config = dict(
    n_layer=25,
    d_model=384,
    n_head=6,
    n_kv_head=6,
    head_dim=64,
    d_mlp=1024,
    vocab_size=8192,
    activation='swiglu',
    norm='rmsnorm',
    norm_place='pre',
    norm_eps=1e-06,
    positions='rope',
    rope_base=1020.0,
    rope_fraction=1.0,
    qk_norm=False,
    attn_scale=0.125,
    bias='none',
    tie_embeddings=True,
    parallel_block=False,
    extras=['hashed n-gram embeddings', 'an embedding shortcut', 'learned residual scales', 'capped logits'],
    init='normal',
    init_std_qkv=0.0252,
    init_std_o=0.00356,
    init_std_up=0.0252,
    init_std_down=0.00218,
    optimizer='adam_atan2',
    lr=0.000702,
    beta1=0.9,
    beta2=0.95,
    weight_decay=0.13,
    lr_head=0.00994,
    warmup_steps=383,
    schedule='wsd',
    decay_fraction=0.759,
    decay_shape='linear',
    final_lr_fraction=0.0,
    batch_tokens=[32768, 65536, 131072],
    seq_len=1024,
    doc_mask=True,
    train_tokens=603100000,
    steps=8960,
    dataset='wikipedia_en',
)
Each number is 128 + 32 x the weight over its row's rms, rounded and kept within 0 to 255. Layers, rows and columns count from 0. The size above them is the row's rms in percent of the matrix's.

# layer 15 MLP gate, 1024x384, rms 0.0784, rows 294-328, columns 320-383
size [101  97 102 103  98  96  99  97  95 110 101 101  98  98  98  98  96 104 101 100  96  90  99 105 100  96  99 100 100  97 103 105  92 103  96]
[[ 76 140 138  84 111  71 124 138 118  85 144 122 144 149 152 126 140 146  89 123 144 141 146 112 157 120 165 139 126 143 156 158 142  89  65 131 161 109 153 139 206  78 222 135 135 147 136 102 180 108  63  99 148 113 149 137 124 136 132 184 140 108 202 132]
 [124 147 112 140 130 169 130 124  98 132 163 109 133 152 143 121 133 108 123 114 151 157  76 112 130 150 177 140 155 145 130 161 174 124 134  83 179 139 107 115 110  94 153 132 164 153 155 138  90 126 101  72 185 138 124 108 148 165 138 140  85 128 135 163]
 [116 142 160 118  77  82 116 115  97 199 128 166 142 136 109 145 103 103  81  90  66 120 161  80 145  83 122  89 182 120 131 129 140 143 143 137 101  92 160 118 133 103 113 114 127 161 115 158 109 133 127 117  88 114 158 124 120  68 163 117 152 131 103 160]
 [ 60  95 120 138 113 121 201 128 117 157 112 175  68 130 125 106 105 144  78 120 180 126 135 141 174 132 163 121 149 101  70 157  82 165 176 147 145  98 123  72 128 137 161 207 145 144 188 110 144 109  94 133  60 194 142 103 114 159  76  92 171 128  80 121]
 [137 120 105 127 183 113 125 160  81 200 124 170  57  95 136  93 147 117 167 100  74 125 101 136 194  96 111 134 133 120  96 136 129 127  85 151 110 115 141 157 181 143  91 113  87 120  96 192 144 123 138 106 163 138  86 126 135 176 134 135 129 121 109  72]
 [ 98 128 156 129 133  89 155 141 119 136 126 188 172 141 154 126 157 143 148 118 163  69 137  84 155 105  93  96 145 134 121  96 112 109 129 143 142 123 157 127 116  38 127 152 137 101 116 130  97 149 135  78 115 115 112 170 172  79 150 131 140  87 180 182]
 [ 63 134 164 116 118 147 165 162 170 134  80 155 175 216 126 197 171 143  82 149 161  73 195 147 130 136 122 144 155  81 105  74 118 125 112  84 136 150 148 128 166 122 130 118 175  91 132 120 161  58  99 117 118 141 140 109 106 125  97 111 105  53 108 135]
 [ 89  96 140 162 141 158 121 116 145 149  88 169 116 140 159 145 142 132 127 105 116  67 105 122 179  91 114 108 146 170 213 112  95  81  98  87 105  74 109  85 103 119 155 166  64 113 173  94 166 106 105 130 122 134  85  89  94 126 116 191 120 147  77  57]
 [119  83  43  59 134 122 161 115  93  72 110 159 119 129 150  94  91 174 116 137 177 128 126 114 108 163 139 126 178 144 114  76 103  97 137  97 117 153  80  76 110  90 153  95 150 136  87 178 121 171  83 117 128 135  78  71 134  75 107 162  92 144 145 206]
 [111 158 120 129 103 136 134  98 187 189  93 163  81 129  76 143 144  97  64 103 162 150  94  83 147  84 108 195 198 149 187 162 126 185 102 148 146 139 165 141 166 153 152  82  92 115 125  79 134 111 129 117  80 103 139 107  75 117 122 125 137 130 101 132]
 [154 147 160  80 141 159 120 115 106 146 132 168 110 131 109 156 115 159 124 120 192 121  66 122 148  99 120 135 212 186 152 129 199 173 180 146 107 179 117  96 132 181 165 135 173 141  88 125 154 124 154 135  94 185 144 119  85 113 127 142 154  90 156 106]
 [ 94 130 168  49  83 172 139 180 149 149 111 135 165  94 183 114 136  94 157 100 192 120  90 137 140  80 160 184 152 152  86 143 105 145 137  92 140 146 131 153 114 160 152 131 144 158 130 137 183 140 159 119  63  90 147 115 135 132 162 108  87 134  89 167]
 [132  95 114  72  98 186 114 159 136 115  56 126 148 106 132 129  85 144 164 150 137 118 147  66 169 169 145  90 135  77 147 151 100 147 163  82 106 154 101 113 163 171 109 173 117 132 119 151  46 108 177 136  92 140 167 141  90 148  95 110 169  57 146 122]
 [ 82 123 114 143 125 146 186 184 112 134  93  95 114 147 162 215 165 134 127 135  99 119 110  98 150 131 121  80 128 149 151  63 124  84 134  74 108 133 109  32 155 101 197 134 197 152 106  93 124 188 137 144 150 130 156 125 103 147 152  79  80 154 188 134]
 [ 84  88 126  68 172 109 167 111  92 104 137 133 104  76 110 105  81 124 141 161 110  80 128 117 234 105 143 138 127 153 166 113  93 147 153 132 109 155 152 124 116 128 127 175 145 201  90 187 165  92 156  84  84 170 100 179 115 119  91  83  98 161 151  85]
 [127  94 124 138 203 160 226 139 103  73 128 143 142 171 144 132 158  74  75 114 136 118  91 119 113 180  86 140 166  81 154  75 181 165 137 124 141 109 128 128 134 130 110 104 120 212 157 176 107 115 132 115 156 199  92 116 144 116 115 166  78 127 157 148]
 [173 102  86 124 118 128 124  91 204  96 117 162 128  97 101 211 105  97 157  86 115 134  98 190 137 147 141 166 101 126 142  78 141  48  71 136 142 112 185 143 130 143 113 184  37 144 103 129  86 114 112 135 132  77 102 151 174 179 122 131  92 144 110 130]
 [ 85 175 173 115 125  85 132 158 162  87 146 155 113 126 111 145 201 145 130 155 183 142 129  88 122 108  81 139 113  74 123 199 141 118  77 125 119 183 132 192 141  51 111 144 111 137 103 173 135  92 108 111 124 122 132  97 107 112 106 170 116 105 149 138]
 [147 190 120 148 119 145 130 159 104  81 136 118 146 110 119  96 131 123  73  87 122 196  98 107 183 116 137  85 162 124 116 170 135 161 150 168  57  87 145 169 117 121 144 101 104 124 160 144 119 136 123 162 104 177 127 185  82 127  81 112 111 138 152 159]
 [176 134 132 153  65  85 163 118 124  76 118 109  94 128 107 226 122 110 135 155 133 132  72  99 104  71 136 186 174 211 160 137 172 105 134 157 132 161  72 194 129 114 188 101 135 168 135 147 116 168 132 125 138 113 138  63  76  22 113  78 134 107  88 146]
 [122 175 131 147 149 131 162 144  94 142 142 147  86 161 117 223 175 139  82  66 152 161 102 140 171 117 174 121 213 133 156 175  89 142  88 133 124 160 104 107 143 146 172 166 127 169 121 167 142 106  67 126  98 151  89 122 120 154 103 161 108 107 105  99]
 [ 67 127 149  95 175 115 142 113  77 170 194 131 139 138 140 100 169 123 141  92 185 158 111 170 101 123 142 134 125 102 125 136 173 169  56  92 198 125 131 155 138 162 106 174 119  84 100 107 115 129 143 175 133 152  81  98 154  73  84 167 134 130 166  90]
 [108 122  99 139 136  91 106 188 165  72 145 103 115 112  87 149 148 116 132  93  82 121 151 139  80 157 134  69 165 168 116 150  55 163 158 164 128 155  92 118 161 120 133  94 123  94 147 116 134 100 130 102 110 134 143 167 148 157 120  84 180 121  86 127]
 [106 172 112  94 136 151 198 136 151 151 127 147 127 106 133 114 125 104 162  99 175  94  41  27 112  96  88 168 165 156 141 176 183  89 131  83 108 113 109 102 146 158 116 186 116 172 111 139 103  79 158 143 120 128 159 122  69 182  95 130 136 113 159  82]
 [ 90 159 151 134 114 153 135 112 183 196 124 117 144 187 151 174 165  97  89  93 118 169 206 134 156 119 104 166 156 141 136 147 121 147 140 124  50  59 100 106 117 128 152 130 108 154 118 103 109 173 131  86  90 134 115  70 141 132 103 111 137 156 163 177]
 [ 95 114 101 164  78 124 119  80 118 113  83 127 131 151 164 133 154 126 128 195 137 151 110 114 137 138 125 133 145 139 132 132 129 153 177 171 174 107  50 136 103 118 136  96 104 173 149  88 122 121 103 178  71 125 171 147 109 134  63 174 138 106 153 164]
 [ 86 138 112 167 150  98 141 141 110 151 113  67 140 134 116 162 146  98 168 119  86 167 187 135 132 117 183 133 127 182 128 130 148 182 116 164 117 166 131 129 102 137 201  94 176 156  83  94 143 106 156 141  69 126 201  76 117 104 141 144 127 130 217 110]
 [180 138 108 123 122 155 152 102 113 156 134 173 160 131 183 107 130 170 147 176  98 182 151 146 116 140 149 176 225 108  97 140  55 133 162 148 127 134 103 113 167  93 117  86 112 135 147 121 127 130 139 122  99 186 119 171 105 111 141  98  61 134 188 181]
 [ 87 107 101 130 137 161 143 110 158 136 134 138 114  93 124  79 153 141 128 176 191 133 109 156  87 173 105 112 157 114 121 101 127 123 173 120  88 130 141 156 153 110 151 166 168 170 135  93 163 131 107 147  90 172 159 123 144 181 138 117 116 138 103  86]
 [153  83 126 130 157 167 198 130 157 100 130 138 132 141 143 151  97 103 141  47 168 114 161  93  74  78 155  95 160 100  39 142 140 111 158 146 116 204 118 104 150  97 139 199 131 133 138 130 123 138 174 149 129 102  87 139 114 152 106 124  86 157 124 115]
 [149  92 148 118 146 138 131 127 133 123  99 126 151 178  97 174 150 145 139  65 180 136 131 129 164 137 139 107 128 103  81 140 184 138  84 178 173 132 188 193 161 105 151 120 133 199 105 129  98  90  66  98 128 104 172 127 110 149 116 108 133 139 121 149]
 [117 125 147  91  96 142 162 159 121 125 121 142 168  88 131  99 161 140 155  82 183  72 121 102  75 102 100 151 193 157 189 107 108 113 162 156 167 161 124  95 182 113 143 148 135 149  99  84  94 155  81  83  58 110 122 144 115  85 134 117  99 153 204 140]
 [125 109 127 145 181 121 113 118 107 127 173 119 142 126 137 128 129 127 134 143  87 138  65 103 143 116 156 150 168 146 128  97 106  68 127 147 115 101 118  89 135 159 191 135 160 175  82 109 180 116 124 160 170 182 118 131 107 124 138 197  73 138 165  85]
 [116  76 139  97 108 131 156 159 158  91  50 179 111 142 154 109 101 156  96  99 151 125 103  96 126 138 100 117 139 143 172 141  22 152 129 140 158 135 118 139 167 115 109 156 126 101 130 151 158 142 157  67 112 110 139 128 116 193 115  93  68 186  97 174]
 [147  82 137 152 119 134 109 155 166 124 102 137  99 114 160 120 145 126  86 103  97 106 149 161 192 145 156 132 111 107 131 111 140 153 138 156  92 173 114  84 129 122  86 144 141 100 119 147 145  55  62 129  91 137 155  97 143 139  71  99 155 162 135 151]]
# layer 15 MLP up, 1024x384, rms 0.0793, rows 294-328, columns 320-383
size [103  96 106 101  96  96 100  99  94 104 103 101  97  96  97  94  97  99 101  99  97  89  97 108  97  95  97 101 101  96 104 104  93 103  94]
[[123  75 121  78 144 112 105 178  93  95 139  69  92 136 122  29 135 108 187 110 160  73 104 116 169  97 134 173 120  87 128 106 133 228  88 126 157  88  99 138 103 104 100 101 165 170 114  77 158  94 135 123 136 118  75 175 146 136  93 112 172 188  97  63]
 [140 109 126 142 109 132 122  45 150 145 141 112 157  90 135 152 149 141 143 119 142 118 130 106 127 135  96  93 134 137 115  90 113  89 167 142 144 119 147 102 126 129 144 114 156 139 152 162  92 139  82 144 112 169 129 140  97  89 129 123 126 106 157 160]
 [176 153 104 143 148  80 136 189  92 183  96 144 142 159 147 175  64 135 137 146 129 110 151  89  97 133 152 133 117  76 113 110 180 145 181  57 154 163 203 106 175 111 137 115 132 189 155 127 147 129 124 114 109 125 152 150 160 145 213 124 155  77 105 122]
 [118 127  65 176  75 113 167  61 109 132 119 122 137 160  68 149 114 134 162 125 154 117 124 111 116 122  71 109 141 183 142 130 142 138 149 101  67 137  96  65 161 137 134 158 132 172 190 141 120 173 130 140 165 124 144  65 114  86  29 205 161  98 166 143]
 [162  95 102  92 140 162 114 178 182 120 146  93 149 142 108  98 147 118 120  70 144 157 142 188 116 112 124 140 118 112 171 152  91 129 147 143 122 160 121 135 153 106 102 120 127 117 129 150 163 130 112  81 126  69  87  84 116  86 167 139 157 118 144 131]
 [ 99 145 126 148 120 139 119 210 133 149 157 114  84 118 122 121 114 123 161 128 143  88 147 104  94  93  93  91  96 191 126 149 133 124 121 107 121 104 154 186 152 151 136 109 132 158 158 135  64 175 111 142 124 106 107 109 128 156 213  63 148 108 130 122]
 [146 159 138 123 153 120 110  69 204 140 154  97 105 114 116 141 123 121 132 167 109 121 123 167 126  82 126  95  85 133  95 166  67  47 173 113 146 159 168 145 123  79 142  98  95 115 111 163 186 144 150 143 131 129  67 137 111 169 112 108 133 184 154  89]
 [124  91  96  75 137 184 118  50 141 134 106 115  64 156 161 162  42 189 121 166 120 163 118 160 109 157  62 111 132 132  76  87 153 113 125 114 105 102 154 107 118 111 152 158 110 208 102 161 141 106 153 122 166 186  92 128 147 123 108 192 147 137 168 122]
 [115 167 133 128  69 116  86 174 169  82  58 125 153 149 109 138  75  77  87  87 139  94 127 169 115 143 137 154 121 131 174 127 145 133 165  94  99 144 152 106 150 168  80  95 103 132 114 151 150 132 154 164 122 105 160 179 131 106 174 128 152 138  56  91]
 [146 120 117  54 126 128 115 161  98 132 144 188 120 174 208  90 113 162 109 162 206 128 113 135 153 140 130 104 109 146  93  87 133 137 154 180 116 118 109  86 102  84 156  97 104 116 111  99 152 108 157 163  96 164  80 170 138 129 114 122 119 104 103 157]
 [118 114 141  73 144 129 114  94 162 124 109 107 158 157 114 119 101 128 175 179 144 156 164 150  64  81 139 146 163 149 156 147 157 151  88 132 125 152 137 141 129  78  92 131 138 170  85 122 178 177 144 132 144 140 147 102 132  89 188 156  83 124 100 132]
 [146 111 140 127 126 177 110  97 185  60 113 161 170  89 161 125 148 157 160 120 150 123 105 126 103  97 138 161 134 135 104  98  64 118 108 127 167 165 207 142 133  66 100 136 150 106 121  87 124 150  94 177 148  93 164 115 111  94 150  72 117  98 158 129]
 [181  61 129 145  60 113 148 143 136 117 138 168 116  69 172 117  91 146  73 127 112 120 173  92 121 110 156 110 108  70 111  95 131 136 112 107 124 158 119  94 127 158 170 119 134  85  73 123 147 136 127 188 163 192 137 118 119 131 103  80 138 138 111  94]
 [148  93 148 114 138 132 158 111 213 138 145 152 148 177 129 111 127 128 139 120 165 125  94 142 118 109 141 145  86  91 155 191  85 117 104 111 121  77  93 107 120  81 124 166 166 135  87 148 152 134 134  78 141 132 114 117 156 127 118 127 130  83 126  97]
 [150 123 121 110 110 159  62  82  60 113 144 110 136 127 124 108 151 127 197 142 131 109 167 110 101 104  98 159  87 190 168 108 122 149 120 150 120 152  83 128  95 179 162 111 121 113 114 102 125 179 139 146 148 115  60 130 141 145  70 202 106 164  78  78]
 [126 163 122 104  96 102 101 137 122 155 134 195 130 148 120 123 108 119  93 128 131 106 155  91 154  62  86 150 125 150 175 122  90 144 140 132 133 154  85  88 142 122 123 190 151  81 156  86  86 126 123 107 119 103 111 113 132  58 124 148 171 123 177 126]
 [ 88 136 127  96 137  87  95 178 106 100  85 125 102  73 117 165 204  80 134  89 152  71 107 145 151 130 127 145 118 135 175  87 138 161 122 161 136 124 131 161 112 122 160 140 116 163 122  97 151 166 133  69 200 165 114 131 110 167 165 135  95 124  88 147]
 [ 94 181 125 155 174 110 157  83 156 147  96 184 157  91  86 139 126  95 112 118 106 118 111 110 138 142 144 158 126 138 106 115  99  95  88 116  62  88  98  85 107 206 166 127 160 106 131 113  70 132 109 115 109 217 104 158 115  89 172  84 125 133 101  96]
 [129 110 130 112 142 149 113 132 120 177 128 145 171 159 141 111 118 161  47 126 130 145 146 125 128 148 133 182 108  97 114  71  78 121 114 124  94 109 140 128 162  90 199  99 126  93 103 134 127 123 128 165 119 174 140 133 129 114 136 166 105 128 135 180]
 [165 136 148 124 156 197 128  79 174 108  98 152 126 172 164 111 161 168 105 132 117 192  60 175  72 135 166 113 115 109 188 142 154 128 139  75 108 159 146 152 160 166 134 150 148 124  81  69 135 127 149 114 119 110 141 175 155 103 113 127  98 166 181 147]
 [129  73 173 117 139  83 113  75 167 154 143 133 161 141 112  59 106 158  70 112 104 155 136 178  81 102 150 137 126 106 136  84  84 130 136 129 125  75 184 214 105 143 158 128  98 177 100  87 177 143 100 108 158 160 131 126 127 102 159 123 134 168  52 147]
 [124 149 117 100  77 119 177 152  79 109 107 155  92 120 125 107 161 186 133 159 148 113  99 111 105 106 126 106 182  84 124 118 150 118 160 156 119 123 187 119 112 144 145  71 174 140 150 110 110 128 141 109  96 127 103  98 109 126  78 132 189 165 113 128]
 [127  72 117 125 130 194 111 158  91 141  72 128 215 124 116 136  87 104 114 149  85  84 120 115 114  93 130 152 157 127 127 141 140 155  86 129 122 175 148  85 128 136 173 157 130 137 146  83 199 153 132 112  70  94 133 105 146  93 127 114 155 107 121 145]
 [119 146 122 103  87 121 111 104 184 111 169 115 115 114 109 105 208 114 105 209 126  79 119 126  89 202 175  78 105 127 125 107 128  76 177 100  96 119 118 171 199 109 113 123  68 179 113 112 173 114 134 162  85 169  58 144 119 150 125 204 135 148 125 138]
 [192 127 188 100  97 132 158 129 170 149 138 156 173 157 105 119 142 171 130 132 102 158 139 135 108 164 168  85 135  58  87 127  97  84 125 154 123 167 184  83 135 142 113 192 137  85 148 135 161 114 109 210 155 113 113 114 117 156 126 160 102 171 115 171]
 [ 78 198 155 194 112 122 142 179 111 152  80 156 149 104 118 138 126 207 139 126 139  40 143 133 135 109 166 158 147 133 183 122 144 177 177 114 161  81 135 136 153  96 115 135 131 152 104  95 106 167 145 145  95  90 115 141 116 149 186  99  91 147 121 137]
 [135  95 151 177 132 160 132 150 153  95 100 104  74 168 182  78 105 139  97 139 175 103  94 117 155 187 103 115 106  98 134 130 154 162 192 120 132 137  95 110 196 175 101 132 127 157 138 158 121  92  67 113 125  81 165 124 142 158 103 107 125 171 106 132]
 [132 126  76 162 117 131  60 108 166 144 157 131  71 103 120 146 144 129 146 123 109 137 127 130 172  88 139 116 127 143 130 173 111 145 129 158 131 107 182 139 135 128 163 147  79 119 144  93 112 152 139 134 145 151 163  97 133 159  96 218  95 151  92 121]
 [ 84 116 189  97 111 152 154 127 130 130 103 151 175 101  70 111 155 104 134 124 110 115 109 137  87 160 169  91  81 181  82 100 108 180 130 128  93 141 106 179 116 119 154 130 155 138 124 107 142 128 121 124 146  67 158 141 170 109  98  85  88  89 117 151]
 [171 109 161 116 141 121 100 191 156 155  49 141 182 115  84 146 102 154 224 128 168 129 151 136 123 162 132 113 123 110 129 122 182  63 113 116 174 132 119 174 110 119 109 125  98 106  98 122 154 117 106 103 122 132  82 173 141 156 128 170 119  84  94 144]
 [127 112 153 177 145 106 107 161 123 162 137 126 146 119  94 139 140 149 166  72 178 172 146 139 132 133 133 131 149 120 132 122 123  89 171 103 126 119 146 123 134 149 107  70 105 197  67  91 140 180 210 153 119 153 147 170 160 156 163 112 116 166  65 101]
 [140 125 107 132  71 157 158 195 156 175 147 127 156 111 112 100 135 143 111 152 181 111 118 186 120 142 134 152 157 129 116 128 124 137 117  99 133 105 179  91 120 177 142 124 113 116 129 103 151 146  85  78 136 123 120 102 111 131 158 131 126 147 178 136]
 [149 108 139  78 137 138  96  98 114 161  92 147 134  72  55  64 165 103 157 149 116 131 110 157  93 171  79 187 113 147 114  62 125 172 117 125 102  88 115 184 113 164  81 106 127 110 129 188  93 117  78 138 139 151 127 156 138 157 155 152 123 156 151  85]
 [ 91 149 158 157 152 115 118 120 110 122 112 121  80 131 157  98  93 140 138 152 128 130 159 121 186  83 102  97 107 129 122 111  89 123 144 116 179 152 146 111  49 155 206 111 168  66 160  98 116 162 124  83 195 124 140 184 108  81 111  63 115 138 173 115]
 [110  75 119 160 113 160 166 144 101 204 114 124 139 118 127 217 171 108  82 164 144 111 157  64 123 175 169  90 122 150 127 127 166  81 134 124 106 171 112 128 171 120 113 137 187 190 101 168 126 152 122  67 158 148 171 121 109 147 136  73 119 126 144 129]]
# layer 15 MLP down (transposed), 1024x384, rms 0.0767, rows 294-328, columns 320-383
size [101 100 103 101  99  97 104  99  94 102 102 100  98  98  97  94 100  99  99  99  98  91  98 106 102  97  98  98 101  96 105 104  92 103  96]
[[ 97  96  77 165 149 147 123 141 149 204 130 102  97 128 110 142 117  73 143 150 161  73 109 109 119 138 106 122 128 111 136 115 151 186 128 129  90 150  78 135 134 150 121 144 127 104 174  99 122 133 128 183 154 101 115 139 115 146 149 139  81 126 104 177]
 [132 113  51 120 102 133 142 114 156 107 170  90 142 153 116 124 148 128  95 109 125  94  78  72 143 153 117  92 204 143 117 116 129  92 157 165 166 110 154 133 109  94 120 143 129 125 145 172  49 125  67 168 168 188 141  87   0 130 159 154 114  92 168 146]
 [171  87 112 116 143 100 113 171  90 111  70 131 169 128 114 146 126 121 102 157  60 125 156 154 136 191 139 130  91  61 179 138 186 167 149 106 125 148 103 222 125  76 110 136 153 153  75 106 147 130 154 126 109 126 167 160 255 123 133  92  99  95  89 120]
 [149 134 110 136 113 123 148 143 114 114 166 177 176 143 141 159 130 125 146  85 139 119 126 151 191 109 113 114 117 166 142  97 173 132 119 155 133 126 127 106 179 103  77 148 185 138 135 129 103 151 104  58 135 145 101 123 160 105 110 155 152 128 132 146]
 [122 161 102 167 152 118 153  90  69 100 121 150 111 133 156 169 184 153 144 160  77 104  77  90 117 155 101 200  79 117  90 107  71 102 126 110 128 151 144  97 167  95 186 153  96 138 143 188 135 134 170  95 111 123  96 123  77 136 123 174 125 134  85 187]
 [150 151 142 177  89 139 136  85  30 109 129 140 162 133 138 127 187 120 150  87 140 136 113 151 134 114 100 199 163 108 114 173 105  73 132 119 111 149 128 138 105 112 141 197 173 165  93 153 150 162 102  49 105 157 161 138 147 139  94 221 135  99  87 122]
 [ 68 140 130 110 170 144 133 148 131  77 159 143 103 135 140 118 151 187 123 186 141 159 126 160 128 135 110 121 102 112 143 119 133  84 135 116 143 146 118 130 148 102 108 115 147 133 157  98 123 158 155  98 164 156 133 170  68 155  94  98 134 175 157 126]
 [125 148  57 106 101 119 113 129 135 167 170 114 121 145 155 121 152 100 141 149 156 145 159 120 143 120 103 177 162 129  98 105 103 136  44 110  90 101 146 121 126 101 115  96  80 131 101  90 171 134  80 138 114  80  74 105 188 121 144  87 120 198 119 104]
 [158  98 125  94 142 120  96 139 140  98  65 157 155 106 122 124  76  61 149 143 130 189 143 166 139 169 119 171 181  90 148 150 124 118 172 160 109 130 143 115 111 185 133  58  80 167 214 124 156 134 143 101  85 114 167 198 142 189 165 148 167  62 125  78]
 [137 138 114  95 116 139 131 135 166 107 130 150 130 177 103 160 139 130  97 177 188 107 125 130 155 178 141  70 221 155 131 130 109 115 119  82 180 129 188 106 162 125 124 148  89 120  92 142 160  78 148 146  94 154  87  96  98  61 122 151 160  97 139 150]
 [142 138 136 100 113 127 118 142 147  69 145 187 161 134 146 124 108 135  96 108 102  97 154 105 119 138 168  93 101 106 107 123 162 170  62 147  91  98 165 142 131  98 159 135  75 138 119 139 137 171 140 145 153 148 141  86 116 113 203 141  74 145  85 141]
 [151  39 144  88  80 137 118  74 106  78 116 164 147  66 138  99  89 133 181 158 141 143 126 124  92 133 118 157  96 100 115 125  85 179 120 104 151 179 120 113 139 134 118 135 139 143 141  70 135 118 149 170 130  41 140 136 190 110 129  79 102 142  90 148]
 [ 68 104 103 115 114  99  99 144 139  96 155 123  99  65 172 127 150  84  82 143 158 140  92 157 137 114 126 194 149 102 132 157 216 154 133 138 152 112 113 109 151 126 122 104 178 191 126 129 183 116 107 142  36 142 177 119 144 103 195 116 120 149 119  98]
 [102 106 157 177 157  90 114 142 187 152 114  73 163 134 131 166 164 115 147 139 170 138 158 169 147 182 110 184  96 117 103 130 131  96  91 110 106  81  80 104 125 108 155 142 151 129  46 117 145  69 142 105 126 124  91  69 233 159 102 111 154 150 108 121]
 [115  61 159 109 112 154 167 138 129  99  86 119 151 124 140 139 174 109 151 124 108 109 122  98 165 150 111 134 213 126  95 104 157 209 102  72 156 116 144 157 152 128 203  87 151 101 111  97 125 139  73 100  97 116 121 102 174 136 134  50  84 131 121 126]
 [ 13  97 126 129 165 138 143  34 159  84  98 117 138 153 173 154 147 167 129 120  77  87 155 174 102 120 126 166  67 120 154 136 163  91  99 152  91 130 104 106 125 148 144 132 175 124 134 101 154 115 101 113 139 121  88 130  59 147 164 115 146 101 145  90]
 [212 127 111 168 141 156 157 120 156 139 147 126  91 135 149 125  81 168 128 116 114 154 153  78 131 113 122 155  30 145  73 136 119 101 100  70 133 151 134 107 143 154 116 138 121 171 132 156 154  59 123 163 110  96 122 103 255 122 128 127 134 125 144 128]
 [177 137 124 122 164 171 152 108 102 133  81 146 131 153 140  90 113 121 136 125 119  66 104 212 102 134 150 165 143 141 172  36 140 143 143 143 143 131 105  80 149 134 134 135 143 143 200  65  84 146 128 151  80 132 109 142 127 130 125  42 122  84 161 124]
 [145 135 124 165 131 120  76  77 100 136  54 145 102 130 142 108 140 132 121 147 133 165 164 131 139 151  64 125  15 144 113  69 106  94  92  80 197 154 119 157 102 129 166 156  86 179 158 117 133 146  66 177  90 167 150 167 115 104 141  97 120 102 127  81]
 [157 123 139 177  43 135 137  98 163 144  99 123 133 178 173 107 156 134  92 146  54 148  86 124 117 157 142 101 170 149 138 104 150 159 182 105 137 121  97 162 111  91  59  74 128 134 142 141 130 156 106 142 103 165 102 196 116 105 151 139 128 153 117 107]
 [ 81 128 145 109 147 151  54  92 111 108  78 144 175 125 102 109 121 111 114 146  82 154  83 163 126 142 103 127  90 130  99 121  65  75 120 128 129 133 135 104 183 148 100 118  83 156  92  68 120 176 116  89 121 148 131 127  37 175 141 156 115  86 167 158]
 [112 184 140 128 199 123  61 108 154 120 186  77 154 112  93 136  96 116  87 133 148 145 105 152 138 118 121 118  47 139 139 131  85 143  88 121 161 114 100 184 110 138 109 159 110 157  36  91 120 106 113 155 137 172 133 136  73 128 136 193 104 174 133 105]
 [105 102 130 101  80 168 177 100 122 147 102 151 116 118 180 109  77 125 115 148 147  76 145 140  97  97 157 180  24 144 105 133 211  97 106 109 113 137 111 121 145 152 176 170 104 153 105 116 155  68 124  81 128 135 140  96 166  58 157 144 130  66 124  62]
 [119 137 154  84 100 102 113 100 156 127 123 190 110 137 147 117 203 147  77 216 134 104  98 167 133 108 181 122 100 125 102  81 167 105 103 130  96 110  85 168 146 126 149 163  51 142 128 109 149 140 139 112 164 127  98 122 165 112 154 197 172 122  98 128]
 [ 94 167 114 128 116 131  69 142 140 137 152  63 120 100  92 137 130 144 107 152 141 127 149 137 145 102 156 159 108 188 144  98 119 165 131 137  93  44 108 163 135 130 145 113 116 130 154 140 108 123 205  97 109 144 117  85 203 117 101 120 164 119 147 133]
 [101 122 132 126  51  83  81  71 145 113 142 183 175 114 168 106 163 140  69 130  84 115  94  96 147 117 111 134 109  91 166 127 156 128 110 186 143 165 152 103 142 164  90 113 119 162 121  91 143 117 118 146  89 116 131 110  96 143 162 218 155 143 103 147]
 [115 154 175 166 126  89 129  75  90 111 107 107 138 137 125 171  74 137 135  61  89 191 165 147 158 141 121 200 121 177 106  95  94  70 138 125  68  72 102 151 111  59 152 108 147 123 115 113 181 115 154 169 134 100  94  81 129 123 144 179 112  73 165  84]
 [126 120 142  86 108 102 165 124 143 117 155 136 175 154 133 118 113 103 124 109 113 165 141 132 155 127 151 139 167 165 163  87 168  83 148 157  80 171 126 115 100 172  81  75 109 128  67 116 146 103  91 135 179 169 140 117   0 145  99  87 123  80 148  98]
 [113  58 106 106 131 162 161 128 134 144 107  88 141  95  99 121 131 176  96 109 169 137  94 160 103 187 113 119 112  96 128 109  95 136 112 140 115 191 139 100 179  48 157 160 169 133 170  73  95 158 110 155 152 121 143 167 155 116  90 150  98 139 135 109]
 [122 168  95 148  88 142  66 143 152 118 141 140 153  81 153 149 157  85 125 123 127  70 216 188 171 106 107 116  71  96 157 145 122 102 158 138 161  86 150 166 156 137 131 128 145 144 109 107 181 109  95 123  83 125 156  93 195 162 144  85 134 187 162 106]
 [136 109 121 129 143 137 132 166  88 122 133 129 126 152 147 125 165 164 102 179 131  97 127 137 170 130 135 116 176 116 178 116 201 183  90 113 106 188 108 105  96 126 122 127 122 135 107 103 117 133 123 100 195 192 157 163   0 136 120  96 102 111 141 110]
 [200 174 143  83 126 111 176 172 113 184 133  98 146 122 128  97 163 139 118 139 103  94  89 131 163 116  86 117  95 141  84 143  83 176  94 118 107 101 198  74 182 157 174  83 142 115  99  97 107  67 104 122 103 133 158 151 162 157 147  75 159 151 202 102]
 [ 58 152 136 123 105 184 175 177 141 135 186 155 142 150 139  82 137 143 113 143 125 105  84 130 148 149 133 147 200 146  92  74 111 128 125  85 144 116 155 124 142 106 129 116 156 168 106 188 167 110 151 107 226  69 131 121  83 123 155  79 105 181 171  94]
 [124 182 138  90 224 179 202 122  85 168 148  60  77 133 129 195 123 157 140 115 121 111 122 151 149 139 129 190 161 110 116 105 122  94 144  97 137 146 129  99 116 132 160 124 175  57 124  84  93 121 106 121 184 170 162 174 101 110 157 106 149 149 149 100]
 [114 128 143 125 128 136  72 147 154 134 133 141 101  89 128 109 105 140 130 109  97 122 170 164 160 127 164 127  82 142 156  98  97 140 126 152  79 173 105 138  79 111  85 111 139 140 180 157 177  89 110 149 136 142 149 126 172 122  74 108 123 137 123 121]]